Weights of a small GPT-style language model, trained from scratch on English Wikipedia: a variant of Adam for these matrices.
Each number is 500 + 25 x the weight over its row's rms, rounded and kept within 0 to 999. Layers, rows and columns count from 0. Numbers have three digits each. The size before them is the row's rms in percent of the matrix's.

# layer 2 attention query, 832x832, rms 0.036, rows 781-802, columns 0-63
112:501494469500515491473484460512477506515579499510501536496534526494498515521497545456477470484526519519514498465544459504504487485454518522466518500531520487534476473519487535483474537482488476
106:493520523472478494533527523511486487480449466467494485533475472505461464495478434501504529505515509482472489536498546500517508553545489457529507487477486521477494506520504447518517483524492511
094:508451503504481519500523537495501466513482493475504504542470501488477460510498461529510533522487505446487475517519527491479499530538454462491522481493504507532482508495471446491540510487513463
112:512517484503478487522534520486505478543433479489521507531463458513476471481492461531483512496518450512507495544496498515511522526520496468523494451482489482458524493515501475527523505540510516
097:488501482502510461486480517487497512500474487469525492510491491502490472546491473545472530496503513487504494507461482484482507575498474427522498449467509484510508471482493465498518493481549490
113:480535473510525483498535503482505488511494452467518475486473463532499477496524475512487519513509481485492489530496517487503526545482496459550483486466502528528510505507530458484525477482509496
092:495477487488503458535512528502500456523474467464527453535531538523499522495515495542500507502480475530488492540467459487522520556536444489516532506465480504516490537452551526540511469506502481
095:521501481510476506549537514524479450493472471472506495521494487506523468478469452510519514492505475458489455523490511514500466526587434469524494498500530507487515510469488501498524518534462484
115:494492495485514512525477499502516541523492516525495496487524514492514548470444536471524488525525508506496500445489484497491499475514506552447506521524514519505487515493503515506484496481491495
105:487503507503476528544546543518483481474456494508483499487460470502466461509502439498470497496505454470486489476499541504497497536531480470531493519498495525478492525530491443487521455523529508
091:496516480491479526508507470488501478511495534521533491502522432482491491487517492525480493506492506489512512493492508519479497507487512474486493531507505508515465497482487467445525473449521496
083:516532489509472510513514475529487482495535515465510501504512470511449536523530479485510507510530513519490509475505512468477486529518486504528529542519461507525446488492517524484493486462513481
126:493500508499499518488461529498532551510510515543476514444519521491500547525505559496523490517482531506501510464500499492504511470495487514493484502495512459532501494496503542483473500501491493
098:544508502507497506561503502550493466516512504531529501528488538510506476502510525509512492512465473519505487537493522499539463447483509509485512526475516483519502521460547537490491521511481534
108:521513456491472510474475443484494520499502503499529515531545489476513489501479528494499499502499534484480475478519458531528491477475506536522513508523512513497504506458506534500505495493470497
108:548480464495444509526555511471472469520453486496515481538480477502492458449504436523466516483489455488492502536516516498502477523556483492500492485495535507452517533520503457512531475500504508
099:508516482496513499523504439514529525505519500526509486459528487464524484474490557489517489524502543534464527491520494569504487462437533540494517533503491497514525488506535492466473522495471475
111:517496480499515481486506514493501493496457484505500512531496477523469470516501481483482506509492464522511525513483554523490521533472485505499569503464453509516518528510512485508489465524547525
097:527448501503495507505512396501504479498481473483523480529495458483446474487501428499484510499505500459472489526518534496467490516516481504525451491475506510479519492508505435490527506486522483
106:533498514488447553511522517453495512452474490516480468492496442485478492532539463515463540492517465498489506509481504502452547520543479478486535500513496503493487486516497516488533450536478495
094:432487490488512531472444524503499509528457533515493523452535540500472516508522506512526467549476514468491483516540535482511482514487479477512451475479517481464506493472441488517508558539493510
106:534483515498521511494516508496507461549456491566506491521503492490509496479522486515473482428525505532516477542507567511474501506477511529482521493515487492491502536520523509489501492495472514
# layer 2 attention key, 832x832, rms 0.0355, rows 781-801, columns 0-63
106:503509543491509496504450472519492513489529549527519513483493488488512503493489567482517508513466528506516512497528476501501484446502494504478492501519523487538495534529533520487487491492471498
108:502492512479503497546527545502524458542523504456460499499492497538499469523494476550479504479518473507503479500497509504472513534531487503511507496476475533491519484512521463519508524504518483
112:515510529498497482545548471487502469548465476448512508530484484540503473481489457497494502475504466520492524520495515519472521564511502479530498483514465506478512482483445457490570476505513509
115:493524481543505542495526496472495467511450487486468513526488513526496495460516432526484484480506433493523511507474534500525496528508501471503540467487473509483510500481520485499519491530503467
108:497516497505508509516542505480492461528469505489532496522504510520492495501517474537494522488527480486497492508475520493505469595520505462552501494468480509478494492486498486528559486526549501
128:483513511520454495530551505468506470522465471491497523555496505526495456510489446521479518478515450462505491484476532495515494575515491476528525473481487494458503483499497447490502481506499528
094:502451518480508514497521503516508495488505468529497497495536536502483468483506461504510502476514521500509479500436501527472489540510515482549489479465489494483499477459509489526551540529528527
094:474523479512521506499528492512532490534491500469474499504511539542538493509531466492487490463457473487496526512490533543505501556427513512512534518487466501482499470507491509490511511505480525
120:545471492476493487509460500535512555473566495503506479487500502464497524521505537482511490520521555489497508484526493504515539443475491545489491521509504495504493503509513539463436501496506490
129:508489518481515479540530512507499434519495490447482492489470479540497486516496451517477534475516457465506502526460524496505517563496489456480502472491463511456544488497486459479520508497521474
079:479462555486498468557531476491507451561460520480536510534450515496486479511511525521471545493529432455454505449540492517544515568484498487511477505540508522468541472465460468528530480501513477
077:503479519529471513496522482487481451547484488509489508530498478522530478517483539537527513493492538468477439461515491501505485491519481504561470462521582506491485465444483444551503495480497490
132:503505498491503512456465497516492554493537544519504488466504504467501502488509562479518500530470577511488496489527480502506508449501510526493477525549539510510477518509520514491473519468485511
098:483473496479500510516460517542549519481500473482497464483502522475495514535541481490486513512527514509488483478492525506487474470504517494458506527529513516513516500537490525495470525504460475
114:502490497477506491504483495534500541473543505502478515489498530442500531521506536491477495512501517475516495462531484516546483418475502515469497512508507519536501515513516539485455507480505539
088:489491458516498505565539525496532481528481510480513448534491507527504478512506472515483507469497468469488493490507481531507482547490494470526494463478511492487504504488492510500542469520497518
127:510502496504487465480459485495506558503542506521494489530505501453525507507544567487485492522465551484506464470521450524524479476492510522477500495505521530517488487488543520526478489505495508
130:508521497501494474519538491483482474501481488462513495516479502537473477506517458527480526481478460486513482512482511493487478595527527452506496489489488509483523476499492474507544506507533502
078:500523460518442497573499449512504484517485527520511421521502489466513484502522498522492486491482432461458483479496515532507439538539493510528454483491559501502499484486495508502516463469520509
102:535520519483491509492537508493490452535500467501501531500501468530511499478451527498507490490532513472520502516501508474476524555459446504517466463485477523457510477508484487496543506506508494
096:502511504466488492498518510533469527469514515517494501489494480502524511523508517494477491518507499545528519476517468484499469454475513536511490509538536459497469518534552533493493517471465522